Weights of a small transformer language model.
Architecture: RMSNorm before each block, rotary positions, no biases in attention or MLP, tied embeddings, normalized queries and keys, attention sinks, value residuals, short convolutions, capped logits.
Training: 457M tokens, 6966 steps.
Each number is 128 + 24 x the weight over its row's rms, rounded and kept within 0 to 255. Layers, rows and columns count from 0. Numbers have three digits each. The size before them is the row's rms in percent of the matrix's.

# k: layer 9 attention key, 384x384, rms 0.0385, rows 52-63, columns 0-127
# q: layer 9 attention query, 384x384, rms 0.039, rows 53-63, columns 0-127
# v: layer 9 attention value, 384x384, rms 0.035, rows 0-40, columns 0-127
# o: layer 9 attention output (transposed), 384x384, rms 0.0331, rows 0-40, columns 0-127
k52 102:156159158102137148141130107102125136117097158164123157132082148121158107125085107135112144120116099141172117123146104068091138133153100144142118141106115100112112140145148103058114164166131128116116089140130133146090145170135075144135108143111146124135157107127105117161148115119124104163127151138102113099119145160134142147142139103146097107134080162104075105106149180127122120120110
q53 104:156146102161107164159121161163088135149135129144130088121113131060131104119140091129134143130152080152118154126095109129104157113147126128140171142114149100121127123135096143161147136103120129140125145113154144142110120129100121145117136132103127122116123106136172194095129144133137117122094164114117126143113110120130090143128135119150156118141138163163118138111129092175115149090108
k53 093:081147125134132155159145123135091133156161101162163153150133069101152131097134182148132082146167165122145132112153129148152122140103115145095150133135113103128153116116131148132141106136121112150184140129090135112142115147106105124132156135149125131138108096141152119135102176170152137105091135130137152113123138115142112101158171163125084097148184104128135086118114113120162160104118
q54 107:122114114166152118134097118138133080138126057108118133123143080118142096103079172117156145117146128140129108079144107107129156157085106123173094155124132115100133126124151156126146132148124100139160122169134099154101152195157108144133113135084102145123103075111099121151140127160130116171116113107150120155127141153127160118082143086163143114138112132092112074146111150104154152129150
k54 106:133157128132151129134106135127099104113122110131133126115124133154145154132109165121110088106108152139147087121121118077108121156117128132146118158118108094154111116141112117109079149142120148120106103137197121113120126146163111115156108111090096153121135111091139121117136105149126124177151140145159100176156151128095120141156074150134102125174095104086108110161095134125100096184136
q55 091:126139149150117136113133115105122139111102161126099185142089155111137099161117125109160139148088161125146157148111107120116110118092114139132133147175121152146097153111121102133138169114097162090097135142103186142127108126119110125142154094075097143119184125122097153115178116157118111171117151148112164136146108182145139133143142117119166130131114124133134111082156117105139112175149
k55 097:181134141151081097127121125140140124119110152103114101117110164150124113163120127126126142109129111152102166143155134150134128140146117118148103104123125148125136112186154131143144114107109141121137160126123132082107143118092087127082116132103169127118128119113149166136094150075143106104123099130129116126089133129128164160106134135092156151141084189145080155113115126131140118150114
q56 104:168134105133111128148124115143115100120141109098135090106161105117095089123138146171160149086129147164139100137142088126141109093167166107148128141091061117114152136146115161142103094139177167092157130115142101122127173139128133140154130118146145162136078112165151125157101156107146115103166111106101122121088128077173125120125117145118142101153141129103131157128133142134113119085136
k56 103:144124099148125122151138153136163062147144116104134116092187098104149110134149146165154172117133139122122114132129130081124138120109126095105112151111088173110144111132142144139121130122195145127140157126137134146109118139158106133137141112138114126124108094156151110129140163132170134103166090134136123149066160114130095123133094148102113087103140130132116112148103156146130116066112
q57 100:178130145106142104111104151156146123138143115056094104120155152147125127108131131114128110089107112144128098094151131139120145120162108129146153101166109122142113108116096137116067086150147103090151111155148105105128127168113136116101174105155151134134145091101192108133166106090082152127129132146146109158128158125105111135110166133130125128099137155108123109117155149138102123082130
k57 107:126150131072172151100101137136175134135149083114113144104120138138112132126128126120117122122093152087170085141129118066101116114111158139102175116139111102140120129097127149140104105194138138118138055087150141153093147149151124149156151112137124148121128086110128136140139138152143145154140125159119122129128162084140108103166115120139095103141160140108139114144143126119114162103132
q58 093:114136134141146174105136110111131128134114141144124148104099159155149124147088069118130105137099128119141144162123139104102114141085103136140112128153152112122061148104092108139155158118103125106122143179112172144141135094124130100159144129113124159106140140119130141116181078132120087164079143154108151176158123153114143120113088128132120128119106123146146104071154127136139137159155
k58 102:133132160145105112126106119113136113159130159130112119127111162120164140133093104131136115114128113158131179122161116161169126138144101136135099133135136118093133137178116144121144125096082103112104158144118143080132125109085104114093117144144140095124122134146131145118085116085143116096134119136142124143144134146124129166131138109082149145122110144124089125101124111141138108128120
q59 116:106117159112123083167129128127162144125138139150133165109132095162151123120116155139109103150137142117177105129152144157165092134182129118128116110133120147118135123161165120095116125112109142149169112121151142126114156171114101131087103156126151077141129136122104059144102103144147113121150096098149134119135142110087129157143160128143121097158073082143153138151110151080133139149102
k59 088:182094126092113087111130117173145135142104153100105121112136152142136077155163097103130138116119100145156135153122114103130124114164125087162120151130127150129108114186153117129142137136133122099106101112129146109123156137101086130112104125102178124136118134127126154134134118092121087136136086115116104121119146135128140181083149116133152143100064157179126138154133160144151113134109
q60 098:129125121117103124138101103114140150083149144111094093156133140097116117109153171157126121135127144148084130071165121135110072115188158109116144124132113090131135099090100130106112115122154149129135109095161115092131117120106151141109169104132122135103157132124091116095129102106127166078142137089121113116084098133130110139121138112173121141151151093151159145166151099149119153100104
k60 104:150158114117114149097098123099119134140160118139095132122139107125116118105120132181180158108143129127122121119129135113115142136140164162112121094144148126162155103128128102116122129123173124131139089089123104130106152151156116152133166102163117162117128175106128141187150119121152143109121148133105118113087105045159139097107127101138099155139166118098136127136148125148118160102120
q61 106:168171123141114108138127077115130100094116161103157138173144124109148132144143146130161138146115164108133090047149100170146094113128129116128132133104081120130105129105053111102124135118132096080096114172132099134105101120101089136068148096108122110128165135156091106113115138139056086100101126122131107151092117153113104119100125110108095169119153130136148139156133141142124109121134
k61 105:121117173129103126140133109119130175152139127128080133131141109092169118144145119091159165128137096107111121101088112119146139129149107139121109138092083199155140125120089094106143174110150106114113110137161145090122153168107103141102137117092128108101154179146114087169174139139100080134146117141159116117116108157114126150088147121114109157132132143131135151117156153139143143097128
q62 102:124144129177113129141086149123082141132122147159131121106129150153142078126121127096087136136127177140117124154133117074113142109110102137137143169148120131104130125133128105120156100103140157121120103131114165172151112175132070153131134102084132122135136096161100164123139111122123108156118131130110135153143147175146104114116098133160133119117088096171150097122176142111074140132120
k62 105:132156129111132126098066101102114142113118117120093139131134138107127076120127158069142145172152181147131109156143098146089167124147114137145132098162114096080102157189128077104136091122112098155128106154126125127147128107095114125114120118087148139088135103110114150124127127127120099139107121169113142173130132170115165110067119126084109131115132136146123092100163134119132110129102
q63 099:130111137145117106116167131090129113095097119167123147129172146141147089127121141110097158121101120104127128137190154138146097172123124138137098116123148136123128079142123105124138110114149093088114153098133189112157098118118137119107161116133126145119151138177111106113126155092149078119102111140140111156078120134113125161133121115128130118085113114154143137129137122115096130146090
k63 105:161096163143151070131124140138145107196130120104131126092129136131130076084112164143139105155117104173092153095146087118157152139135141128138049157133139163114143133160126111135116111104129124131149109121105165092164141135110123173086121119143104107112148127130165106134119102095124138143108113101086106146091123131098083161100149118143136110082116116116127095096110091133097104108127
v0 087:149104122101112108127139118216106117144160098104081128122116121191087071059107080143123139149095114110128117131167138093132103120120096141148110100125177071162115084121127148150099122143152110141118127154082104159166111117148141153105124115111156121156117116136175142137154127105120128107136146085139113133169143112115105117125090143123133134125128130103153125113150141112097148124063
o0 091:147144092129110146183120121116087092147094126138141126174143122138123133139141108143102142107130093092089148156131127119124160153085108112140182100107145133163151118124153143224113134115156148111154131176092139131157138122159132127103103130111097103171154153174133176113141123146131098145128200118172132125125131137139116126202148167115139132091126123112110132153154119160099135085147
v1 099:175151123142149139137104100135110141140126122139180118082099166134176111101114111175149141100146144100165108145102141102127177149140107153122106115136196125115189161144121145124107086111121140096094108103122119137099162117112116080135128116126083153137095081124125150140095130104170139132120173132124137093139106084111098123185130130154160114117122151142114135101154138117114130171107
o1 095:135126134146094098120097144145131129130100169102128106114149126093119165106104121153113120090150100113134114151081105181121131150102121134112132124105132114159148139157124168096103116125149109153142107144127152137120114135135128140121137152123145113091087110108112097082109137126145132144125172082118127126118105093084139139147151085151145151180146120148120124169169126096112133126132
v2 091:086098147129140095094161175123113135147110147169090138169097099100140201131122156109139167115123122127116135153071130132122125113115115125111098133133111129158132122150105148133125145147129121145087143152186119155114120213109132109099143162113127134124140149142134099127099133136138163097114113181106160133090142164176165093110130140095142099125124147156149160119111166142184109131126
o2 099:131095137107192111108150143127127120176116147153108092149150161104133156163149147145132163164132131131110136096147157137128080121143114147129128144130105123117114139152099106109145144129123138101090109096134136149146095156043102152088106168144151133130162092148149092113145099107108154131098088172093150113157177150146124115146131117120138105148119146121159146106107152140135153142099
v3 093:151141107120116116119138141101149120108168121142083148153150114119119082156131151152124107120124101091080116121112096154141126134191131085124099128155097137133143136157115114098118148143131126145086127119115122132121165107150154133132140117103132089097145132125076065139147102158113077093159128116133153150143132146098135131125118072104098128140145125130140124137112082106126132103141
o3 096:140137152144144118153147087142135130117143158133115106129160109193155141131131107139146147165114158153108099060163131157166095142164121110113091129155105106109117142133101089088112096106116130132128115136109104086154110086109123129138151152144154128125110099170111092164132044124125119080124072138114137147131110114106155099100093103100154183137129082124153168136101150128117106139140
v4 091:190141144142112156121121129105102089118109195129153144098113163212147148136113070117112131121116122171134151114180140069109111145107084196147122090141158113097149049095135099138095101206122134145138102106117139112101078110133112149114112131134139196139130096104132156124133122077152174147122130099099137128121102080146111105126130151214134119124128110111142146131118173112140136112070
o4 086:136156099089119133162127170140113137176132106154131097129119172080129151146144130098104133085176101146128119163103120107103152093099170122153171139095155115148111144110100128167151162098150146100132144129154132166117123123120126082103124113108116098128091134097180154082130180106110123150133179137141130103121113121152124119150181170112095102145107160142128084132143141133133125154130
v5 101:152129151151165108152107166107109098154103109140120116114136194174121164126144131135155108147118138108128101109143117133146203114142124149082118108145155107159149119145122136147117097137158097129108129112130122122158105079137112092142114136117101099158119101135129118093170090141114127137105119121181126100158117175146159154197165120112114103112158132128148124139113141135099139091128
o5 102:141108134124201090159157141151114142118106139125157113165137143142140121137108101111091145142148107067156119119120110146110135136120099123080122183140150100129127129119133155134133122089132055154109096144117147141150109114167095135165111124135134106143173109127106117066117075136096120133128146139132089155134116149123114132138103133106119158142125082104133138133138137149072164126076
v6 090:142092119107147094169078107097142126105161090134112148131143104084126099142133113102107136128086103127100178078052114149156130095170098096088104102136120134092145128144129113145133119149142123104141095120072114134156144114129078130086146098111129146118125121124090149090130121115088108105148148125145146147129086147130076120134146114120180177116108127137151107145136091144092114116174
o6 100:132103153092145091130111122124171162117159105139134121110161100123114126109160112135139129095092141127128150105121121149145148082152132103172149116125107122110138130144157121144111101112139153119124100115093115083138141120146155159151137106140170118109128120113133123141114091114110150130150107111099124147069156109128156131136108117081140169158150176122139096126113097138093128097113
v7 089:103115140139140096126101047167129155111095095082162128137105085135117085085137174091128136160119090080148124113117143140128125131105137145122152123122146122170139125122095169155133131135061128145103137144090125136143108117069125144139150144146138119171139219138156144130162124139155143155139147108163124120099114152182090106128125104129094133123127136123151110111133165130111092134154
o7 109:135132151165166122143145113119109152098103131116141147150127077141095117167118130138136130096100144122105185146063141128171124109122103153114157080139107147179140119122141122202149170131114134127146113147119115132148119135165150148151135139080148105158211166154091141106133095147106141135155127100095143139177145134110120122087104104121131166090123140119130141167191137123139114119136
v8 102:145129136124170124125112137144059154113121107115115119187106113115128118135130122149058096076118156121138122127129105111114141132086092096098147129096118126138169144124134120121084127117120120114103124107186133134123137152123126105130140119107138137094156066164113133125098180143130097154115135148083109135100137127094121144150159133153141084095140168139136123140174145150121119123111
o8 105:109136112140171113097116152143141113196112157094124143122103167091135167105103166097074149117130079096106114156103054151078142125098126102131149169144135144135131137134157148171098162126108086157149127116156125087145119122111107122132125124103105125083192121144085121082109150118152125086122127156108137099131147149112145136171162109139128147122150132135114078135148115118108159120098
v9 103:131157127129127145113116128118155149063117133174122136099142105091122103085144120090126095125104105135087134113124131145133108132149127121109113126131109137141150088121157125137087143113141121109165122058111145137125100149139117126136132131120175081141146154157077102114100086117107125114115116077127141089147124100087089103090140076093132099113149164087105140104149104106158127116133
o9 104:149100138115129171110167086146136122125123165112143078113144126149114101107141123112176130133114150111137140092136132154154150126188105106128170130122089137123148088133112106135128104125135126144147122107091158119177142131115172085099159121117133122135124135164104108109139094107089166098164153117081132133113126129124110152090143105079135206137124149097110151138182132140092110115131
v10 089:165151113150099168120146176135116107135068160170171110161116136085147116099138097116130160143134100128124123118142133128129155125138106095182054129128176083137145155129114149147119083163135121104152149154086129132140131131115130104151064153108115145163117137097136102125170131154107130125133142119139112123135151094136134126111095082139104097151119126137115131137134135134132159126147
o10 105:144165167118097181129150153148095098099118146123105099115152120099124127120119102145123135110129125072148108101140172129135150157121109139139095158156137138156150133141120147073136135100151117149159114127145130128120108073162120139157163135120111127166126146131106142134135123132092149151102131132136119125157147137135132149100140150087131130131146136130132120144140168151155134145171
v11 094:140107131122108121116099103142168123079171121125108148117127088105115120106120090126125158086110130148125169096121122065144104087132138124098093096124185135138140093140135153132143132155125174112159109146065168148101135155160122169137168123136108136093175138142114162130133129086138147136149139118083099083143142116099130158085125142084153134117100118137127125105176146160174091093110
o11 098:126105136173146120142106121108113137135137107108124089120140115156095138134127122113131148109115084148103145113111092137133102101170143085110130098107130089131196124166123126169148108132093156139104117108114158104146141163092148107138137130129152142151144134113116152159143097095136129140143147130097161109090155163151137137158168141090125106134123155149114082094163130126147139093125
v12 089:156138158142127138102129132085111112145175148104069143113127121110154141131081150110108131152138112158138161133157133142141155113151122177108132109156177125117116095173150151138148168165139152124154117138189127124100133182149141122120135122126139129096152148131173115122110168111094150133123105121135130146119144069153110127139106196139134117134135145093083180108110089154180118120126
o12 099:109145120099111110109113120142126116121145123132101117123141152124126119129140133158096085106139113185085105120142128125160125155120103148147149100089148127127154131160135152145149094141103120077130141163148145129148155168095141125105147159142147136141083169133125110153081157126126143127156140157109097094093132124142140111137177156124111093113146108090115138118128138138110115137132
v13 090:077136125100136143106104132132126152125158132116177113112179082097054121148150198084110146145161107125163116132109126102094127145099132150140175137140099171130146158081127138123098146107067142079129104136131119097144195140105137134125150087143093150079115103062104138125115130140144112162132110123142148136127130146096116091117150114090155138147103127126130130155121145096090133153162
o13 094:122092156128148135037116101103115125153160098127112150113182135081135142094083116104154144150115152162111155105146137109108129130137144111136130121124106114138115167107116156114121148107149108137128128128165139127130121167087131133137166145100141189117154140107114101144132128113135137126106160168101195119144114118142136133095127112114082116147137135141128137129099112134191140141157
v14 095:136115121118111116138142161118151127123162084157141140113113112158130136186106156171153143141165158118128123090135117151156116118144131117147132094143116142106105125155100169137127132152125149156120104176121119141118120167148133104149105117139095150146083091162161110137125117157139088104126121140166101156101131124161173161126121200094091164144122144166138139099083121153128158120118
o14 110:095122109123082102125119146112127134069142125122089137104145111154094098148088128157138136132158117095145143119165133122144102158143135130123077153123136096118157137121108128088139078151149140129088139137167127155139121114132105114116150157170114114158093096110165125189128114107152104140113072127151121128151156151140129124120095157127135081134116066140114135101073143114115159125105
v15 099:123123130116113128153155089142138168122151177139107133154087174205154145130111090113135080127090119101125109116121127126160147130101147120139134147140126115135120138131128152128106104156123120137131149075173128122103111110132120097129128141132094102150147136122127110143128133158120145114107125125166130085098129163143138151135129140140115112116100157156142097151144171104185151150124
o15 105:145175110119146113155143126108155125131104154143163115097094123207126145153106100116099082128165119101107103072100156118154089111142121118123130143112146131110111137093116098159160157135118122125115123138078116131118102086160121080164109135136112123122149108134100101142140134143099130099124129174101139160175153181107110152144143176114166122105120102183157120149129127150162148153120
v16 095:139163142122114135146169130112132118142106190152104142127113111161148177088134118179160132105118136112153133168154127102106135137141120177099127127126177109162137097143103140151145108131154139135093119082147110143108092116106134140098133146145140108123124140134175181138117120111176159136097153148118089067107124112147088148117160131152131067127146113119136122121136107109140181144104
o16 103:147177112131113167188145132133097096147134145136167109136127135130131125132181123160120120095152132125062096133153151133133141135127110151135166100149155139175128112150101127149109130132136131120106142107119135161120117150140095113102128103117129103151129155133155143087122124137123169116168161100121101101093122110150147133152183116166134106111128151120122158172196161095131124147109
v17 104:142113123112087137119124140134103134158124151124120142119125097071115110135120149094169111133123161150111087109145130088103135100120142158144141121094114095127093122118128160082153106157157105108107126138120145117127090107119133129153111126112107122166126152128170161148135201063146137133138143123125142132137160142144113168094101073127124126071152099134124096122191137148103134150110
o17 098:141133161074135132121126141108145139134140128130139127123136153151158146194152137123137185157155141176125090112086137110122140115165145139093137106131100111164118126120106109139147121124137131160134126127150158121149132140142094143096149126122086146140139151138136142154152120101111189172121136158123126121139170137148107150121106125115100078076074121102116159117124143116138156137113
v18 097:151148136148112116137138152069184097127192106145140120122138126184203142161088173186135123152131111153123145121145142102118081133115092135138100176148119124130165113103119107110138142124110127128095130086148129105124149132157143127155139151115132155173089179108136119109128116143106148130149115108168082158137088139114078159143121102117141085159110140121114106102124149097154140129102
o18 096:126129103109173104126127136118150143170157126131160141108175139138185141119101120130121115161149091128097064138146175093147158152088125126174147135106147143121134126135114139137113097125162200099140146104148146100128131098168134138147122155151151113148092127116129137096134107152133125091133154098152107137113133114128133164141100141090119135150106117103136143135170125110143104162126
v19 090:128140115143142138125154175089116123138100131137090129162108144099165159161134194139154138139128146125113121114149130164148131120165144134146095151103096135106129138180118061110157138087120103120110133170144152088137104159076093100115157151157123129072147093118108069116084128122128140127101091159082160115050121119127145154103146114109112098140145120136128124132099065141185160105137
o19 103:117114159107129100120142127160138125121126133118127166121152155086137141099116151122134132125127116106138103145138113171145138143127134139127108137135144105117138123181112084064091135150157103140129141094172113118137113142081097177137107131152134151123112097116113068153077159102090175142139070128093129091111125109122172130120079119148161125169135135086162156126104132122115141117115
v20 100:119148100091150141118143119130063135087121150117154127152148126075128077114134099131125119125084133143120107109115144155048164098114120112117134101158129163125148160128122123121101131113144125128136123134136153118087091137096115106152107152166128112064166121130106082122103153092129087102122120122070141132122134155130128163156152140157107140113111146163142080145157144131145090114152
o20 108:122130167109121152118128167126128106151112094096113117128155159086099145095133133104137149098124078110181137140126114099033155136121174134140141148158114116129128144132124148141122156106131108123121108110138117117108133111112133092171129163132109142135149114106111158123143172136138090152098150136148143128141138178114123112129144137118132123137126157181116068148151139130175169142127
v21 092:146143146149111112111102157099125125117082151128143113123085144148160179102087184147173132092118161140132159103149136118107141128109079158100153113116156117186137101183157114131122129143126138140142151101181136072112142153148122115146109169139128110140126133084100114115142124137182187156117143150139115116094106120171099118129145134172138115125139124121140133146116094129140163100099
o21 093:112149142078174109107106124167154141126121120111159101173125134097162157083122127103103118149140120117166126107110102137146145083129155137105180158139166097124138087150111156122125130146108107144103117102173159124144144127120105098118133114122133120128140156165168123115129156132107135147120178136096114145136131094120137129161156127136128109104120133108119083168149124099089101156110
v22 090:152142122142107132123147148181132140115116175088154141139162161150137146135148113130132114157133114131141114155155160159118155161120129126147124150105116100061102174088139146115155130126137154114119152177141125129121095132142168121128109131134119153146117142153196116174150125128139120115127126094104126209147142088151133116128069179145102125140142132145105107106124121139151123120137
o22 106:134183123136094149137127115122116104092099117149145169113088101140118137151141138148149087117163127128095141117109154133151123136090108163138123127087163143154138139115123129148131114131108153092154154172114125162123150149158139122153145154139107146163132120125125139139120158162130115142164172115161136118153103136118124101112119128144111100073157127120129106126096128181129117150153
v23 090:144087140110126157095126094082117154142158136178189115083148113080121146124157156143126175139164163104111128160139132082101148148129147150115167169113100176180115141162137122153115129103104153101143130137147127158129114101127108138114142110155149115132113143154169145141133151127110126130136124154095136099125156157079127132141160116115122103144118101133128106138133139105176131117111
o23 104:124134138129077128110077107109103140111166135102117163093129137175103144098140131167129106118171173146114080142122163129144150124169143135132108114129099145146171101172165109126126089153139131085095176144157111168112154182103104153123150144127139126133075159137136139162131128114152140146127131104126119097104126116128175121117135146161086083122116140150119144122144128115160155122128
v24 090:155092153092112198091104098104139135123080151144135128073136160124143125057129097169170136100123109143126162117158155101106110140137121135106165095189099121142153085148135123129135100150126145099125103073141136100065104138192132143138100133148182142122134141130116159142146141112132157147130161128097102120101116112108127148109137149184143136142148097100123095134111144103151106115021
o24 097:095139116114089133161067131154151145130099131148147095140076151155142146107174148115127131112135124095081122116135140139140128093132138125171134122150116154123125106141097115176148110114148153098089147090104144142118169141136155077144145137110141121165095104097165144153137178160123126125150123116120094101126140139160154118146202164131123130150114182148106107112159114090158119132127
v25 092:144133110151140108127114164129137149126112093096107133166141103111128168175139155090135088121143132142130135089134130212135188115160143083123144150113116129139138127111122115107136142162145125123088147168175120098089126131124199096123089165130153093154118110160144069128127136141079117147136121120177107184107130124144145170127107144128093164121127126107140140120113092139127125132168
o25 105:101168152108154100102129116117127146082120121128146164147146147156164143107074108144109112178139180113140126076141136146142120123109100155106121153120171100088122156121136124056107106117107104131116148168161106123161122095182107144173150115114100124106110103129098133137112110129111114111098123161107151142155099112115153142118096138124108187115127101135137125128083152119121099166107
v26 104:127148116087081131131129109112179136061117132104167114129153106086119151151111135134136148112127113142124150147110133106129126140117163139171148132107088142099127079123141110117139133153134134147188125127167124159104134146104147152135112182129113101118120153130170151126115116061136155147138102141099137184139152123114112125112081076110141116110122102146070104090147154119170136091155
o26 110:143104118147136149115116107097098104118152132152138123114119101125095149145149139110117154141186118151084145116151168087163120136135138161140151142113101106145158139082127127148145132125099175092122117122131180147113135170091129112116149162093138146171107165133122141145123128112179163118158117104105140077170134135119123104119144122124118088142102137134091152082149130138197094136118
v27 099:109098110133157124137089153100096150096151094145094119153160122123165147162137166151157189151101150147067133142105105116102115126089075165089115124160115102095135090120142137118154128137155102122120130144075161120139086145137119142133150102095118137134146121125092088127144113114153120111119122149082131116134119114118119123095102081106123077091125101112153080119182145166187120163132
o27 104:135134156158130153160134117105117134111160129109106134163155126110136120151135137096148138146094120149095146151090123111143105129163122130138174090091121130119122135105129087137109148109136136118158170088134180151108105141101138150144125090131137119104182187130094158102142117158114101136154160108129136111112113150108083143126126070125107144127151119148103142177168126117165164107136
v28 102:115102102109116127107156119106117135184138103107142131154064087142118138133105123057113108152096145154181171165130141150155150124105124142135127109082162110155079109143101143158158154135127150142130115126154112178165087142123141149130135122125120137143157166160179165129115161125150167138117193126136130096110117140134127159157137184136102128157127152121113124118151146143134136107118
o28 109:125107073095104085150111156112111141134134127134115137158094134132094135168141132130108115140145123121132126148124127109130115080105113120149155141112161112154143110151115130186161147123120137099104115125141144150136136147120113177108116119146111087150170144146165108100122138132128136149157139155132105100139153156132138149207132174124105080061144118104112109114117170188123140132126
v29 108:120140083093136158146095107113126161169100194103142130095120118147145118133133085112161124124091154101165166111114112133143087146103125109119126129134084108131129121143097164161113122144120126160098147157125065126139079102113106076164119127138093118126152152115116150075132137100179114140103105127115098111148115108126118129102139096092126128065096126157152082139136154155108150197135
o29 100:142134087126142146147113163108123125176073110115140152113089112105128115128137124109126145092120129101140181085123165097118127133125127116141129105164094139140138150096116177139160138097140111118110103115126100155096141109202142072158082142072143139105112104059113158145160151153140111145096164125170105124179149172115107151114155129114128128103086146139118085145129114129178163143157
v30 092:151132138141152121133129089106145096118117139082106132125120141157117091140126061163117146153140156167114133156140142124150179093092124105130139095100170062112096091100131119107108113176154136135117143106104113149141087109190124151091109114124094124155120121130127147088159107111136141108156161113116127136142179156159156157120109162148119127122161136148124111115144142150161157134102
o30 114:170146077136122134170136156133128090117129137136147157112083130140127110167135096128102154105182058112102121143103101144111122131081119103097112104112138125119121123117139135151146119116116117162136103146065115118155125065163124131070091128126119133132103121143117153139143100086134106120139097114169121114103118152127091166168129157141158097068132128129103101101120132178068142111131
v31 098:153145151122121139153118115140163138124132089125096113121191135141166082129104127120136117175143122115088153149132116129142141109132130123103095162126110129157124127101159110109161146114139158150087142119111144126134154126140147143097122128134150114170111182206155135136123105151105088135157115120180093176119131125135118108121110147112113130136136140108128105130111115119127133141124
o31 104:136165145154076136159140092126097144103130110162166142161111111162153123133133117142128121144139154122111126130148138175182125115128106148135142094091161106127160097136147129170098092141190156104137186142106152117150169143166127177077174082134113099127115185149151148142114151155123138120106131081113117154114104094138161146125098105173119151139131128102084169116136113106101105091140
v32 092:140124139140138159093079128145130104097119127125139120133168094107133153163124142111123110111144128133088091124121131155101086116158146139100132123127111140129130133088106114124143142158114127130081130142124154138140097140163166100138134150125097138183081194189120174127129114127156133093129118146150132102113162122128080131153103196075105102120123130155153121145112150117156114129121
o32 095:146139116104117123132118142141122173075119110125124105148152108201134106158120137117146127152105172158150162131145190105167116101165140130097164128104147103146125113128132111123170092116132153089073129114137135087129152116156107161100125110109167161152106142107216131118117099105092134140120150130155107132145146089149144122125115160093087139118114097096144173128127150100117091137128
v33 102:121148140111157109093134121064172107084108153162128139112145101107097129143129108108120086105152108137128155146092090103175178140138124122129115096123152139148091127139140116171103130104091070157174144055091130159086144130120115099119152149150127120138128165111090142084138105112141134099154157133102100121116121147115120115139150146109088144102167135150116141090107162090117085091162
o33 097:121160149133147116104134127121131117115109140160139105148130106114120129137160097091167134106171117154099157081122098154136089156118128094068150135132154133160135146116099142158122160131103124133125117171123112088140135097124143115115182116143139130122117125100135167129114091138150134083137152137105142166143127101117110101098146125146148145148151131135106120132163107157104104119096
v34 100:102100149131117125083134175142105112147143162152091133130168117115093157076112170080103170127151136149067149073106145130150109116132104140114166130125154152121094094124144090113123153154163165121130129144132169117117140194134144150127144130123117175111138139113136100172115143111063098121141147126152108148068124106167142136129160158123150152122125131137137151137143109141156121125116
o34 108:111105138120124114123097135142115125075106118145117162131185145162158120134130149113137151147096112138141104068145119138145135082169129149154138095111146107124111128142137083107117089129120149099102105112114197139163137149099128143160145118142127154123139157124149135148135161136083136161117149163113174060099119113149156131129163137120104090146126147148099085073126129136144118096120
v35 105:130140097078087148084158136142148138131111146131132140095128093131085101064120102147136165169103112113107147106161141112106105078134117126143102131131148138093113071111139097109126126186100217116183155120139130136179160109152153089150143150126144120138130167101133119100116145143118089112128126135173080133145127106113134130096142091106127187150099167108095119139126113158142115114167
o35 106:133158162081122108116115093108114153164150135141157138095117117147131116108181121139133168090127114114098091079149169112135124084168123137186132106140096097115147130103130122127125088133119181113119121092106149147144153140153161107132162120107142179114071130129147141136094164150112094107137121129115133109123156132129170134090185138100096119143096170164107120128140122118130123140186
v36 099:129164088123141129129134081137143096118160186138127132127173140173145163168149121142117131124125092135145172114140083105138092145086117116126158131163154136134123079121136150172133109189131144119147133142116119119108069104155147125157127152125093092124125161096120143086154075148136065134144130135151091172128096102145115147106135097092127149152105107150146115130117122194118118143154
o36 104:158133063135153144112128131129111081142149106141147080150140120184135134145105120148139179119157103149096164110176149101114121163106113141126116123149122111137112155088145142144117137115122156130141123118120161137108154123181127073156137144103128144126128167121138151113160105177141073142104148132157128132144128157151121125090145120095121138106091132161105098115113177120155095122113
v37 093:109170139115129163119134086068125144120133197148178150121125123141187180150130206169145135121155135102154125148159131144121138108131128134123126182118094154119129136133132152101139148082097116117182131115157112138126124094106103107140125156133130065161125156139143112109155131136180121130134152185142108100113096140072089153157111127109091116118121127120113085114149143111165118126124
o37 095:124179124150105146150116126106096145131126143106163179102130112169134178107120099141114110143157196121108153125107149096185104149187102114133142125116123146140132124110130102094117102127152135113116157145169124144108171139150111168156135119138137136153101152128126135115122161113137147140127141075125100130150131100112106098137117071136101134118111126126142215171129136071172091154130
v38 093:127154133147111156160127182102114105133116144178172116106124144132122122119144104135134146132121128135145119066157121150153195152115073091119087138142179125115122167139124158117118091135110129131136115145069136121168134071127133088156106132143098203136097125106150112115102092152126098128114111145171142118120131093144127145148122113116092102155131107156106105122114083144090145142135
o38 110:135139144113086131097108141123125139097103095105134133090144145127116150076099114148102144099140145097194122123176164100112153146123145142122085140163125101126108118126133152037097077123130137140131116152114107138127145122151134088144141137132148143116044133124152130172136134117121095136113136127157108143084120088092169105126149145147120128172126110156147122101112151086141132142150
v39 102:109120138117105107127124133145137168048106132153125134126107149105134143109149180099162104101109113124111089149129109110119077154096114138150155125120109106142139102136163124122141124059157087117116135115134149128103130149128154126111146158117138143132146077134086155126127137112104148134122076107100115115157165124115158102137086077146116114066158132087104145121186164084179104172111
o39 096:117093145127126124108142088115154158154109127145126126130088130148113153133128161106128131140062159151101130138076121127109115114160135138102179120133084126143146117131097110150159146147115123118107117076135145127096110176078137146112144143097111132137180130117116079097131136121120172110156131152094147104157150142139101153124150121149118112156141154133138135137169124111165120142083
v40 099:136161099113124122141077128112115117106123091147108127132117109108105139149090126077107066144105131169183167122137128136139177128098153125101118126114096135165124128116100151160072122079115153113133125115136104112074134139133120156132134122116150105119125138122133119106148132118151146137149165089065129099138170120102077111111106129111119121113116134131135147097188137117146130159110
o40 096:148135087141157150128117127146138088149159139099083070167119150138139137148144111112116096149116129168115124121103075115095102136134121116109163117135132121146161144108118136161151162138136128116094145147126119122145135120106094102086125101107119137123153144129124123122145106097122143124164153122137145118142138132150099129164148115106111160134117133135135102150109119153138143128121